Part of a small language model's weights.
Size: 9 layers, width 224.
Architecture: LayerNorm before each block, learned positions, biases, tied embeddings.
Training: 227M tokens, 13862 steps.
Each number is 128 + 32 x the weight over its row's rms, rounded and kept within 0 to 255. Layers, rows and columns count from 0. The size above them is the row's rms in percent of the matrix's.

# layer 6 MLP up, 768x224, rms 0.129, rows 442-452, columns 0-223
size [ 95  95  98 104  96  98 113  92 100 108 109]
[[141  40  99 128  96 157 145 124 125 137  72 189  79 178 129 137 115 137 134 142 107  90 128 106 118 140 123 172 149 126 170  68 146 140 133  95 166 111 153 146  66 146  95 152 174 108 123 125 174  99 118 140 104  47 106 140 103 141 159 113 140 134 108 105  72 141 182 173 124 112 131 171  44 135  93 119 138 100  97  93 183 112 119 145 130 115 168 142  69 125 141 129 101 149  98 195 115 130 169 193 157 112  82  26 134 145 153 134 161 149 121 111 110 117 116 151 131  98 113 103 131  72  91 194 150 114 159 114 147 195 134 110 111 143 134  96 140 159  66  84  78 135 141 122  45  97  55 142 126 176 143 192  84 103 127 114 111 141 151 172 146 133 135 163 152 139 132 120 177 105 169 129 168 121 136 114 167 105 144 168 108 100 164 119 149 147 145 136 103 128 117 141 129 146 136 149 143 135 126  42 124 152 131 110  56 122 139  77 165 142 187 141 102 177 132 132  79 161 148 134 134 162  86 186]
 [121 130 156 103 154 162 108 145  94 100 101  75 105 165 105  97 153 131  86 145  76 104 111 107  52 175 106 104  76 225 218 140  99 108  81 178 145 165 103 165 111 132  90 155 138 118 167 109  74 120 115 136  83 158 126 149 125  93 130 167 121 133 103 100  83 105 180 178 131 192 114 123 147 166 131 118 103 150 124 112 118 148 186 145 205 172  83 132 106  95 118 135 130 126 119 175  81 138 147 132 133 156  96 162 201 122 133 121 185 147 151 108 156 149 147 145 109 125 172 136 119 177 130 111 107 135 155 136 118 108 149 125 175  85 129 162  87 179 148 112 128  79  92 153  94 135 150 183 191 144 128 166 136  80 196 126 118 116 126  90  64 108 143  93 203 166  99 128 185 164 155 109 142  86 164 129 106 131 141 131  77 137 115 142 113 147 149 112 115 168 117 159  98 129  87 161 122 172 100  95 163  83 119  90 131 124  96 129  96 188 124 127 134 165 213 155 149 150 106 177 131 114  93 137]
 [115  61 152 123 106 107 161 145 180 188  97 171 156  99 174 141 127 134 132 137 124 108 113 140 134 153 208 177 115 196  82  95  90 159 137 153 127  82  92 115 161 211 120 137 177  73  59 167 108 138  93 141 168 167 127 152 120 195 147 131 117 146 104 156 164  75 125 175 188 109 152 111  88  88  87 175 130 129 100 175 182 120 146 114 142 175 149  86 146 159  92 140  88 120 117 161 108 165 136 112 144 170 125 161 126 122 102  99 157 149  98 168 145 135 139 167 138  82 129 139 127 171 112  94  86  77 124 105 162  99 151 181 131 135 169 119 144 116 142 114 153  93  90 112  96 221 126 133  68 125 118 126 151 118 142 124 124 150 118 114 119 165 105  80 136 104 108 117  89 118 101 202 144 136 122 196 133 132  66 151 134 147 106  49 119 163 123 126 145 104 124 141 121  77 141  98 147 123 122 148  85 126  99  81  87  94 133 136 163 177 134 168 129  77 202 171 176  94 125 140 119  73 100 125]
 [ 90 136 124 170 146 178 130 148 166 172  37  79  67 151 118 120 131 164  87  94 132 163 106 118 118  99 144 128 112 159  72  92 138  73 143  84 142 153  65 113 116 179 134 103 108 125 101 144 118 142 105 140 169 160 134  95 135 160  97 157  67 139 121 129 114 112 106  94  50 140 161 103 130 169 185 132 184 136 198 130 119 148 178 175 152 161 180 191 149  88 137  53 107  89 166 134 170 114 103  98 183 104  93 117  93 132 149 117 129 134 190 109 118 133 155 121 151 143  98 103 123 143 166 134 157 112  85 222 124 130 112 155  94 146 183 191  89 100 176  95 132 165 161  91 137 151 148 134  98 156  96 102  58 108  77 154 130 134  82 175 115 141 137 130 165 115 111 151  54 186 142 104 124 127 110 132 138 133 124 119 135  58 100 130 137  95 125 172 132 162 134 131 183  62 113 130 126 129 138  99 133  87 147 128 101 141 126 150  85 123 155 173 165 107 123 114 156 170 122 133 138  68 106 101]
 [138 173 128 108 128 183 113 126 147 162 130 127  98 149 105 103 122 128 156 165 119 174 139 156 166 174 128 193  99 110  81 150  85 129 176 133  69 144 180 136 115 138  82 173 118  87 139  89 151 116 124 144 108 103 105 147 117  99 135  90 111 134  61  94 100 119 106 146  84 100 139 149 156 104 120 119  99 131 136 119 182 204 155 109 184  99 124 150 167 118 135  51 160 207  95 180 111 122 111  66 123 163 147 128 136 125 150 111 109 102 126 143 175 166 109  68  95 140  84 193 150  88 125 119 158 109 184  89 168 133 186 153 135 139 142 102 206 126 156 162 172  70 181  98  93 117 152  91 135  81 119 181 152  73 133 119  96  91 172 117 140 109 125 133 148 106 120 119 157 131 152 155 132 129  70  77  78 101 209 129 156 122 147 198 120 132 117 104 133 158 112 146 149 151 166 182 101 130  97 119 151 130 128 150 196 117 139 164  57 134 134 203  81 151 132  81 100 127 130 171 141 134 123  97]
 [131 104 103  85  77 183 180 108 135 118 109 137 134 130 145 150 148 179 115 109 127  83 183 114 135 154 152 118 133 186 191 140 125  97  96 182 139 112 127 148 179 140 128 117 163 101  80 150  88  92 132 103 154  50 145 110 130 112 118 155 168  81 113 112 141 142 109 215 118 127 137  69 110 114 132  95 122 146 149 189 139 118 134 110 151  95 138 142 107 165  96 117 103  71 144 154 113 145 124 157 160 136 134 162  84 109 129  86 139  97 168  80 136 133 139 106  55  79 147 157 114 151 246  73 161  77 201 122 151 117 132  36 146 138 102 122  98 105 111  51 189 126 154 110 122 127  96 163 125 106 162 127 101 112 166 119  94 133  80  72 131 101 158 134  90 200 140 130 151 132 163 154 113 151 160 134 116 154 116 131  56 143 130 133 175 175 168 185 150 150 128 130 156 107 140 181 122  93  98 145 128 146 162 102 176 100 115 128 147 142 157 163  45 106  86 124 134 147 163  99 135 112 122 117]
 [128  92 102 155 158 118 112 122  73 110  98 153 131 121 123  82 111  89 111 177 132 102 182 204 113 175 168  95 160 147 102 147 104 153 137 182 111 174 152 132 176 164 174 164  96 123 169 150 121 157 160 144 106 201 104 112 100  96  94  69 133 124 172 130 105 109 175 112 154 187 122  77  81  92 102 108 153 125 166 113  58 138  77 179 107 119 122 204  98 115 107 135 124 133 136  99 128 122  80 126 118 143  72 114 175 144 131  80  98 107 121 123 194  64 159 108 139  74 174 138 171 130 101 133  74 138 148  88  83 101 126  62  68 135 132 118 108 100 102 119 137  91  77 170 155 147 133 102 158 104 109 168 148 125 166 143 117 151 123  87 129 154 144 165 144 145 168 127 111  79 137 120  98 131 162 168 128 118  97 130 204 134 130 190  85 152  85 113 151 132 118 142 146 107  76 167 137  86  96 147 135 180 116  61 123 103 119 107 160 163 159 129 108 146 125 199 135 159  93 115 125 124 171  50]
 [151 124 184 140  99  63 144 167 154 139 154 145 119 102 135 121 166 112  96 155 114 135 175 130 130 142  82 141 101  88 145 143 164 156  95 179 124  98  94 112  99 120 129 153  54 109  94  88 138 181 120 105 126 149 117  83 132 170  90 118 188  85  80 119 110 147 134 129 130 172 148  91 151 120  94 107 178 133 100 146 121 129  60 116 207  92 132 143 118  54 131 158 172 118  84 104  93 118 118 169 138 144  80 131 141 191 103 137  89 152 187 132 146 146 148 143 122 153 167  84 130 181 132 119 155 104 128 113 119 113  74 128  57 121 109  85  79 152 147 125 157  55 149 137 165 197 139  99 216 170 117 171 137  96 130 158  91 156 100 113  75  50 127 121 145 118  97 150 127 129 123 133 117 131 219 126 130  83 149  70 103 142 101 176  94 147 126 173  97 112 135 136 125 165 135 107 111 102 174 103 183  70 108 136 128 126 128 124 142 171  89 103  92 161 131 159 102 152 105 141  97  51 162 163]
 [102  99 150 143 106 139 197  98  94 164 132  84  99 116 136 123 147 132 157 118 128 146 162 110 136  52  94 179 137 118 196 104 101 138 161 115 106 135 150 120 167 161 145 150 146 139 113 118 178 199 178 147 101 156 109  67 136  90 128 122 106 114 123 177  93 180 106 109 142  96 115 101 132 153 137 123 115 173 109  89 121 143 126 161  61  89 108 136 121 185 139 133 157 125 106 120 120 140 122 102  16 111 144  96  78 143 119 154 130 136  73 135  87 109  19  66 145  81 123 159 136 138  60 119 142 139 140 141 142  70 157 171 138 161 120 115 170  98 106 145 143 148 123 131  77 101 107 144 162 140 186 126  67  89  58 195 145 138 132 118 219 135 152 130 103 169 112 140 111 141 195  82 125 105 108 174 150 187 121 106  73 111 174 109 107  61 126 157 161  90 137 108 117  78 125 137  66 158 124 125 119 121 116 112 165 147 117 144 117 135  89 111 120 111 104 183 108 110 153 149 143  99 113 156]
 [162 130 174  70 112  62 159 150 146  63 123 132 129  94 179 125 132 149 154 144 153 113 113 137  86 157 103  99 175 134 118 142 149 116 169 154  97 138 118 116 117  74 157 190 173 145 148 139 175 145  92 145 112 129 154 132 134  59  50 107 177 153 126 161 135 122 153 130  84 120  69  58 160 140  91  91 137 137 122 154  88 185 102 159 104 146 136 124 189 158 123  82 152 150 142 113  85 187 122  75 108 149  64 107  45 138  95 102 117  81 145 121 126 115 129 182 150 115  80  54 109  91 137  72 148 128 145 135 170 123 109 129 184 115 158 146 116 142 155 124 161 146 116 126 152 154 204  62  95  99 106 106 159 118  99 127  74 120  86 163 136 154  81 132 130 105 134 124 127 143 165 112 112 113 173 121 166 110 103 163 178 181  44 113 159 127 156 122 122 114 129 132  91 139 130 150 190  95 105 136 123  76 167 103 126 146 133 124  57 119 118 154 120 124 131 100 153 108  62 201 113 175 151 137]
 [150  82  85 161 141 103  62 149 147  93 101 155 184 122 140 161  70 139 135 174 128 103 105 105 136 128 112 109 127 130 120 183 135 145 162  84  85 110 140 104 120 114 128 146 132  86 137 150 164 145 151  77 148 174  64 137  86 113 162  80 153 120 111 102 155  99 101 141 174 201  87 155 120 120 123 102 102 120  33  71  93  77 127 125 152 206 146  52 148 150 104 137 105 174  97 123 161 178 112 186 166  81 134 109 156 190 153 143 119 159 105 109 101 141 175 102 171 140 179 121 114  98 101 144 139 118  92 167  85 141 153 118 151 179 174 156 123 135 158 193 128  98  78 146 119  93 139 145 139 128 145 122 147 165 158 131  97 145 101  71 108 162 115  53 138  86 114 135 110 114  72 126 175  98 125 175  66 120 156 157 173 153 144  78 158 120  92  52 101 157 129 108  98  93 130 164 184 140 121 145  78 116 120 123 116  99 113 156 184 150 127 114 155 136 127 170  93  86 105 149 137 133 165 169]]
# layer 6 MLP down (transposed), 768x224, rms 0.122, rows 442-451, columns 0-223
size [ 96  96  97 101  95 100 113  94 106 110]
[[146 149 107 149 150 118  98 138 195  98 163  73 179 148  74  96 170 109 124 177 148 123  74 157 143  94 128 119  85 135 116 173 104 128 115  79 169  72 141 131 154 110 149 121 108 118 126 149 100 129  83  61 115 105  89 136 118 188 142 153 117  69 173 163  83 155 113 107 129 104  94 121 143 151 128 118 122  95 156  93  84 144 104 145 194  97 140 115 176 149 211  93  83 133 112 157 140 154 124 104 100  96 143  93 155 121 130 135 125 139 162 144 150  86 156 124 186 149 145  88 141 158 136 121  77 118 173 119  94 185 106 146  80 162 127  65 117 109  95 132 138 145 111 103 138 172 180 199 154  98 118 164 105 162  99 139 157 175 134 183 129 130 138 111 159  81 136 166  68 171  96 159 129 112 146 150 197  84 129 118 117 136  97 128  46 169  75 117  62  65 109 120 190  41 160 145 140 182 128 150 112  92 118 121 148 140 113 143 174 115 110 107 132  84 155  99 136 108 189 138 134 155 161 133]
 [ 96 126 178 161 172 117  84 199 156 125 101 166 107 138  81 118 114  96 193 105 134 133 177  95 136 124 158 141 191  75 138  59 115 101 122  96 143  80  86 150 123 167 103 178 184 140  88 152 119  90 140 133 157 119 153 135 124 101  88 124 131 124 135 100 170 143 167 121 166 136  90 132 154 160 108  94 191  95  70 158  73  84 153 158 107 172 125 149  76 133 148 154 130 135 140 174 157  97 135 182 184  89 145  79  79  86 175 147 121 121  84 124 131 164  91 147  92  91 138 100 159 122  99 158  86 151 160 167 170  99 189 122 122 158 111  88  53 129 121 175 123 155 147  83 161 125 188  86 127 120 109 122 185 102 117 113 111 147 145 150 111 174 102 190 112 148 209 112 151 154 150 135 154 176 185 110 142  82 142 126 102 121 102 166 110 167  84 123 100 144  91 116 105 104 174  53 115 123 135  69 123 171 136 173 145 157 122 135 106 141 102 107 119 157  93 127 141 107  79 104 115 104 104 113]
 [137 118 117  94 154 124 103  78 153 124 162 116 107 125 143 141 192  80 175 162 103 172 131  89 116 124 115 115 157  99 117 125 130 157 167  41 131 196 174  99 141 120  62 137 150 250 146 112 105  82 178 105 107 158 145 169 108  95 160 174 125  81  84 128 160 145 151 133 123 128  98 119 116 112 156 143 104 211  72 100  96 167 141 109 151 153 110 114 114 140 109 158 126 109 131 116 173 116 151 127 126 125 106 143 122 146 143 138 147 152 113  83 133  97 134  44 187 131  82 133 163  67 130 133 166 119 115 134 115 136 141 127 102 113 107 121  61 164  86 132 102 144 146 141 136  82  98 160 133 106  95 149 119 137 106  42  89 146  93 141 171 162  99 119 188 161 169 114 168 178 124 128 153  69 137 153 187 128 104  87 162 105 177 139  91 127 148  77 123  93 154 155 172 155  77 202  85 144  88 186  90  82 157 159 119 120 100 169 131  98 103 154 134 105 126 106 132 119 108 115 132 193 153 121]
 [123 178 139 133 129  93 131  64  69  59 146 156 106 101 107 132 178  35 142 151 139 136  97 164 159 113 176 104 107  54 102 127 125 183 168 173 131 138 181 119 106  63 137 161 112 154 130 114 133 118 148 105 100 168 141 172 139 120 111 101  81 104  75 160 144 115 154 115 153 135  26 121  68  98 114 108  86  91 114 143 112 114  68 167 168 105 124 115  79 133 125 159 161 132 112 106 158 170  83 152 115 174 184 196 117 156 173 117 158 130 144 155 143 116 154  99 151 112 117 104 145  30 126 130  89 147 119 167  96 135 161 159 164 149 116 154 180 120 164 192 151 163 115 112 106  74 100 117  80 125 127 159 189 138 125 105 164 100 110 105 127 150 184 157 110 166 161 157 164 186 148 134  74 111 106 143  99 154  92 147 153 116 131 155 100 125  97 137 114 108 125 127 118 125 134 124 172 122 112 137 101 179 172 145 122 107 123 157 134  90 100 101 131 139 116 193 111 102  56 145 106 196 143 145]
 [133 110 116  96 140 185 102  86 149 146 161 147 143  72 133 114  85 177 154 157  91 146 106  75 138 176 169 179 104 119 122 105  74 182 113 105 152 123 127 113 143 126  88 144 158 113  97 181  78 130  95 133 100 156 122 176 117 134 106  91 160 175  92 121 147 182  71 140 135 143  92 124 162 110 181 147 133 127 128 162 133 138 148 126 161 140 117 150  65 127 157 109  99 113 159 137 116  61 131 141  96 175 157  64 124 125 171 119 193 140 124 148 132 133 114 119 188 125 167 154 107 156 184 172 144  68 162 162  90 111 163 113 104 140 148 150 128 166 101 107 147 102 137 119 111 110 149 100 185 193 120 143 187  99 167 133 154 107 124 108  38 134 138  92 163 133  99 154 152 140 234 132 109 122 131 138 107  90 189 173 145 127  75 167 145  93  74  88  89 146 123 126 144 114 164 155 108 155 103  60 117 139 147 123  49  88 116 103 159  85 131 104  94 178  77 134 121 141  82  68 103  88 126 109]
 [143 162  71 132 125 101 140 155 151 112 124 111 147  90 110 132 112  63 119 115 175 126  73 141  90 200 153 176 124  89  92 153 110 133 102 160 159 138 118 156 124 103 106 130 128 188 137 108 133 145 132 169 134 120 140 191  97 165 136 130 123 151 126 155  95 116 162 128 123 158 132 140 154 105  98 128 171  89 114 119 161 115 145 129 120 112 131 163 146 100 115  87 149 143 144 141 147  66 151 179 139 147 179 138 186 106  51 127 102 134 103 157  98 124 105 161 170 123 156 139 145 154  88 115 111 174 151 105 161  94 117 149 137  94 209 150 162 122 155  60 129 100  95  73 136 159  96 119 141 175  92 119 175 134 108 158 115 170 141 119 115 124 110 127 155 101 162 207 115 114 175 143 173 141  95 121 152 143 113 102 100 100 170 117  67 118  41 191  67 111 131 152 120 171  38  38 104 141 187  67 120 108 153 104  39 188 108 111 141  68 113 144 121  96 125 113 119  94 132  74 131 112 181 114]
 [129  66  99 192 112 148 150 133  77 137 131  72 139 131 144 106  89 183 126  98 143  92 163 149 153  63  77 132 196 127 118  68  79 192 141 100 139 147 130 112 134 155 118 118  29 125 144 141 119  83 108 118 135 143 123 139 184 110 139  75 134  63 140 115 140 149 131 163 149 113  70  71 157  85 168 102 108 142 156  96  92 132 182 101  41 128 136 153  74 175 119 120  98 166  98  81 135 112 172 140  89 128 142  89 144 152  77 131 140  86 142 169  82 158 158 116  77 176 129 147 109 154  74 141 138 137 121 151 102 129 162 122  78 169 135 154 112 121 137 130 122 131 145 155 160 156 108 169  86 193 146 139 177 139 138 104 136 149 183 102 157 180 133 108 160 119 110 104 163 137 159 124 109 189  85 108 117 104 129 137 141 148 186  84 122 117 119 174 211 176 134 116 191 113 102 109 144 185 147 100 117 142 102 102  80 153 130  80 156  89 134 136 126  83 110 130 147 142 112 125 140  69 130 179]
 [177 115 145 126 124 151  73  60 216  72 153 148 122  82  87 113 128 139 161 103 121  79 149 105 169 144 150 139 153 107  96 122 119  96 135  47 142 125 136 177 177 115 129 175 178 118 110  94 118  40 141 163 115  82 112 166  64 114  94 143 113 154 138  66 151 110 147 116 129 129  96 162 153 131 129 100 105 123 123 135 149 107 165 141  83 124 161  83  87 137 162 120 142 140 113 189  86 108 146 125 140 104 231 111 129 173 139 129 105 145 192 120 137 113 107 131 108 135 136 159 117 157 129 145 184 136 142 147 162 135  77  62 163 163 107  89 134 144 126 138 136 147 107 138  79 164 113 136 133  62 128 188 170 151 152 182 110 116 124 155 177 140  96 144 126 190 134 111 130 130 110  98 149 155 102 125 189  98 142 132 194 172  60 142 115  71 114 203 102 149 117 108 118 108  84  93 123 158 133 165 115 193 128 162 109 127 126  63 142 107  95 130 142 131 110 120  91  97 110 172 122 154  62 161]
 [115 143  94 159  90 133 133 146 148  67 105 180 185 138 142 143  99 120 133 109 118  99  93 153 104 157 117 118 122 139 133 149 165 108 107 200  83  88 139 120  94  83 137  99 112 119  89 170  92  25 108 133 204  60 144 146 117 142 152 156 115  99 128  50 162 142 118 157 132 123 186 167 141 128 123 114 123 149 148 134 138 157 132  42 184 111 128 122 168 158  59 112 122  87 135 149  90 122 141  94 185 112 110  96 166 139 150 115 164 166 214 153 189 118 164 192 136 161 128 157  77  98 154 149 139 136  97 123 130 179 107 113 102 148 114 169 123  55 162  87 122 115 150 165 112  46 128 122 109 137 107 156 158 132 143 115  95 147 137 126  70 113  93 112 173 129 108 122 126 181 104 123 155 167 125 101  89  62 116 130 176 187 165 118 107 189 118  93 173 157 108 119 160 132 114 139 123 153 160 121 172  92 121 160 167 113 128 135 156 117 117 173 120 148 125  62 123 168 104 107 120 129  82  74]
 [207 184 135  55 162 103  75 112 144 174  90 116 159 144 106 151 139  67 150 109 137 117  61 134 133 131 119 101 117 160 111 106 135 101 207 114 181 128 152 153 149  95 152 160  50 157 117 128  83 179 167 136 150 116 146 163 113  51 116  81 112 154 126  76 124 111 176 125 126 121  60 111  89 132 109 133 164 134 132  99 132 121 132 114 113 142 175 133 179  92 172 154  85 126 101 194 150 111 156 160 167 133 152 153  99 132 131 113 126 208 137 120 111 147  55 107 121 138 101 150 186 106 116  98 160 170 144 119 191 114 186 106 151  74 152 115  96 112 159 144  63 156 196  80 106 106 119 160 160  51 153 117 152 115 137 113 111 122 130 147 103 128 111  98 116 151 102 160 129 172  85 100 117 124 128  86 127  90 103 151 136 147  62 103 113 146 143  90 133 115 161 108 121 132  73  75 208 101 145 157 154 131 179  99 136 117 127 112 141 103 129 170 157 182 106 119 146 103  72  96 129 147 123 154]]
# layer 6 MLP gate, 768x224, rms 0.131, rows 443-452, columns 0-223
size [ 97 101 106  94  96 108  99 109 110 106]
[[168 111 162 149 142 135 137  98 180 178 114 166 158  81 149 118 102 113 138 103 131  95 117  96 146 124 216 140 134 122 115 123  93 173 123 103 134  96  51 125 131 148 158 177 175 132  98 184 119 119  98 107 218  54 166 107 149 176  61  94 168 166 137 100 176 154 131  88  92 111 103 123 140 158 140 125 166 102  59 151  86  71 110 119 108 113 168 154 113 159 183 144 121 137 123 153 145  76 129 163 175 160 186  88 153 105 157 155 137 121 102 125 177 124  52 148 111 140 128 139 115 162 116 156 105 153 182 134 132  76 159 146 175 155 156 136 130 131 169 192 106 133  98  88 114 122 128 119 165 106  98 146 118 136 123 183 133 133 167 131 140 150 100 168 133 159  99 129 103 141 109 159 123 181 149 162 171 115  92 139 109 142  71  70 136 120 135 129 119 178 103 124 129  94 147 125  86 115 125 161  34 169 103 162  49 143 150 137 170 125 134  94 122 110  52 101  68 156 102  90 111 102 136 128]
 [100 198 138 138 132 145 105 109 116 150  88 130 109 141  55 106 173 125  68 161 117 120 126 139 121 105 119 135 136  84 184  98 176  99 157  98 176 136 139 110 137 147 134 117 175 149 129 122 145 126 158 120 100 105 106  41 123 103  84 103 127 146 153 141 133 147 145 157 105  87 129 133 127 166 189  98 164 110 142  95  99 150 137 110 139 132 176  69 159  66 110  33 145 114 134 176 104 172 146 144 146 140 100  35 197 209 158 118 120 107 144 117  46  78  87 171 116 157  94  97 104  79 200 115 142 133 115 160  84  96 111 133 100  98 141 141 128 163 153 145 130 162 125 125  63 145 131 103 179 142 126  90 142  65 113 197 121 151 104  89 122 166 170 138 151 119 137 140 105 200 124 114 100 166 174 148 120 119 122  91  71  60 138 155 126 134 108 111 171 133 114 107 133 117 198 166 132 139 109  90  99  62 176  81 139 168 137 141 147 119 129 131 128 147 102 130 126 115 104 159 128 106 182 135]
 [109 118 105  86  75 137 192 192 163 136 152 116 100  51 116  99 151 143 122 152  83 154  99 107  85 129 115 101 107 129 132 139 114 128 117 125 141 158 158 144 126 100 101 164 120 128 137  91  98 115 104 175  96 173  55 113 104  98 130 154 115 141  98 154 121  98 134 139  98 135 204 198 127 144 177 160 113 169 153 150  94  76 111 173 143 150 128 186 145 160 138 133 173  87 149 182  88  94 168  89 179 108 101 128 157  97 104 130  67 135 116 107 123 244 102 159 130 131 176 135 124 167 131 134 102 124 139 130 129 101  54 112 122 130 165 107 123 144  80 156 139 138 138  74 194 153 118 168  83 148 106 105 130 119 131 175 197 131 129 138 124  96 169 107 119 118 123 108 156 124 170 128  91 123 131 136 158 146 133 110 100 136  65 134 201 182 151 152 137 152  99 167 130 162 141 114 201 132 149 154 170 148 136 109 110  77 119 129 114  74 147  71 128 136 150 183 194 127 139  74 130 165  42 107]
 [187 163 105 137 117 153 149 138 177 110 186 216 105 109 180 165  78 158 133 142 115  92 191  78 124 192 139  79 103 106 125 125 106 132 103  53 174 120 149 143 186 126 169 152 137 112  85 184 115 126  82  84 182 118  96 129 116 155 109 125 167 110 101 100 152 147 117 112 155 180 147 126  98  92 107 111 168 106 141 110 121  97  83 121 147 162 163 109 117 111 109 145 130 124 126 121 135 185 151 147 166 165 171 120 164  73 164 122 105 139 188  88 156 131 108 152 174 154 198 110 132 136 122 138 103 102 108 140 164 130 105  85 166 106 106 123 123  79 140 175 119  66 124 127 113 156 116 125 139 137 102  90 150 126 130 116 128 177 130 120  92 163 137 121 140 162 113 136 124 125  73 128 144 111 134 223 171  67  95 136 177 109 117 111 201 152 112  87 161 183 103 129 139  95  96 124 136 160 209 127 108 130 178 127  70  85 107 172 164  59 100 107  93 125  48 184 124 141 112  96 112 135 116 132]
 [213 148 155 132 198  94 105  96 159 110 120 136  86 134 116 102  99 157 196 150 134 174 127  94 134 114 156 127 142 151  87 161 112 136 129 150 140 160  84 166 134 183 110 103 118  44  77  62 118  97 176 154 147  92 136 166  88 167 136 131 135 192 154 115 120 176  89 117 110 133  95 125 139 108  67 114 190 127 166 136 132 153 146  91 146 126  90 117 183 158 122 135 107 134 171  87  88 179 122 146 147 180 121 139 154 101 111 105 108 122 121 139 145  96 178 194 123 111 120  47  99 122 140 136 125  86 172  55 145 141 115 119 117 132 184 149 169 145 142 157  92 125  90 134 171  96  97  77 102 121 118 162 156 122 142  52 123 105 148 129 102 122  95 136 120 116 144 153 144 123 120 123 140 130  75 131  41 116 107 177 174 166 177 130 110 174  98  82 176 127  95 135 124 186 186 136 101 135 110 152 131  93 124 170 126 141 166 203  70 124 114 118 157 159  91 124  74 135 120  99 124 186  98 148]
 [119  87 148 139  44  86 136 167  93 152 148 107 130 111 136 143 143 158 101  91 131 109 194 110 104 165 105 152 139 176 170 105 153 108 110  61 168 119 109 163 183 127 149 111 181 120 142  88 153 109 177 158  30 159 127 153 143 143 111 130 142  89 132 153  55 178 127 100 130 150 150 165 135 139 115  83 129 156 153  64  60 100 132 114 109 145 137 181 127 117 170 182 199 136 120 127 143 154 137 101  80  95 145 123 111 134 183 156 148 136 158 106 107  50  57  68 128 121 113 148  88 119 130 144 114 141  87 103 136 137 130 139 135 148 104 109 121 144 164 143 104  74 143  96  84 134 195 116 120 144 151 192 124  83 108 127 168 112 143 119 131 154 110 114 109 194 102 127 142 112 166  74 105 132 137  99 113 130 221 105 118 130 142 179 121  88 149 194 198 155  97 119 151 146 161 166 177  83 138 100 169 139 140 107 144 131 142 115 122 146 151  65 161 129 107 135 115 137 164 193 146 102 156 184]
 [193 119 172 113 100 171 120 175 176 118 135  92 129 140 125 107 130 130  98 100 115 103 147 139 157 156 172 178  82 123  70 104 124  66  62 127  96  87 111 132 105 158 102 164 160 105 133 163  82 106 110 143 132 127  86 174 167 115 126 142 108 172 132  94 147 156 128  61 117 100 112 204 107 131 152 135 137 141 156 163 104  87 144  89 157 116 111 172 108 235 158  87 117 113 138 119 113 210 131 146 129  88 171 121 119  96 165 144 125 130 112 130 140 138 139 116 115  96 134 194 150 125  84 148  89 157 156 114 143 141 137 114 168 119 102 132 165 122 105 113 159 173 123 125 126 127 107 141  82  71  95 143 137 187 104 107 165 124 133 149 122 170  58 130 162 189  99 119 122  98  95 111 136 102  80 142 150 125 182 150 105 114 144 104 201 132  79 157 114 231 117 117 161  96 105 171 121 131 184 155  81 206 108 161  54 129  93 151 126 123 155 106 105 158  99 100 135 164  85  83 143 190 104 122]
 [121 131 119 133 131 168 159 197 161 103 124 199 142 129 129 139 107 146 109 114 140 138 145 124  88 239 116 166 108 107 156 141 135 170 161 163 118  69 102 140 114 110 174 111 170 165  78 130 156  62   6 127 116  75 170 110 164 113 125 125 124 154 147 170 107 137 107 170 112 174 139 131 105 166  91 103 132 146 157 126 148 155 147  22 153 176  81 110 153 191  46  70 141 131  90 135 127 159 142 122 198 144 130 156 164 146 119 161 143  99 133  99 124 119 118 179  85 135 152 143  98  76 212 144 165  99 147 140 131 111 123 104  91 131 156 148 121 144 147 152 113  98 146 108 115  95 161 134 135 159 152 175 136  95 121  95 108 150 149 184  76 142 126  91 110 110 127  61 198 121 158 164 169 132  83 113 127  71 137 109 154  53 126 126 119 185 151 163 145 137 118 131 101 136 122 177  90 160 111 114 172 153 140 101 136 115 105 118 143 136 170 156 111 153 169 128 112 107  98 128 130 135 129 127]
 [ 94 166 106 137 134 206 156 177  79 154 134 148 173 156  93  48 110 163 100 137 144  98 121 111 131  95  98 170 102 132 173 135 136  62 110 182 157 147  80 147 114 163 119 158 150 156 146 114 125 129 143 151 183  38 152  73 110  78  83  93 147 176 172 139 149 146 164 117  97 129 154 165 172 139 163 120 140 204 187 141 102 107 203 133 138 127 126 134 134  95 155 121 137  98 132 208  87 129 120 168 192 137  86 125  98 122 113 180 107 170 201 111  97 119 106  70  51 130 124 134  95  92 145 137 181  91 163  62  77  96  96 117  68 167 156 136  89 150 149  95 149 107 128 122  98 110 136 139  85 114 203 152 111 155 125 119  94 163 130 103  90 144  90 105 143 139  93 115 130  93 163 118 122 141 134  91 136 143 171 136 143 103  94 172 162 121  91 170 122 154 109 148  85 155 154 138 160 125 165 144 108  97 101 132 164 109 123  96  82  97 150 131 133  82 118 157 151 130 146 108 117 142 116  85]
 [139 149 137 203 108 143 129 117 159 146 174 154  83 128 146 128 138 115 115  99 115 181 138 140 120 172 151 122 158  89  88  85 145 137  90 129 140 158 101 140 143  91 137 125 101 109 130 113 105  75 101 135  56 133 139 108 139 159 145 155 154 107 156 165  78 149 142 118 106 122  79 115 134 107 129 232 126 172 134 203 118 128  63 107 133 112  82 134  83 171 158 120 171  73 192 180 154 134 146 120 163  96 195 169 115 113  90 179  99 116 106  33 126 121 122 182  80 152 120 186  80 156 134 144  75 147 167  86 146 116 140  85 101  95  60 152  68  91 122  77 108 146 161 160 200 108 172 115 114 130 101 198  98 153 137 119 108 107 137 127 104 156 166 179 126 129 141 115 136 114 149 137 140 112  75 105 156  75  95 127 112  96 123 137 136 152 189 127 143 122 107 153 167 133 115 132 119 143 146 197 165 143 123 150  99 169 136 128 132 117 157 114 162 117  88 147 142 166 116  38 106 174  88 124]]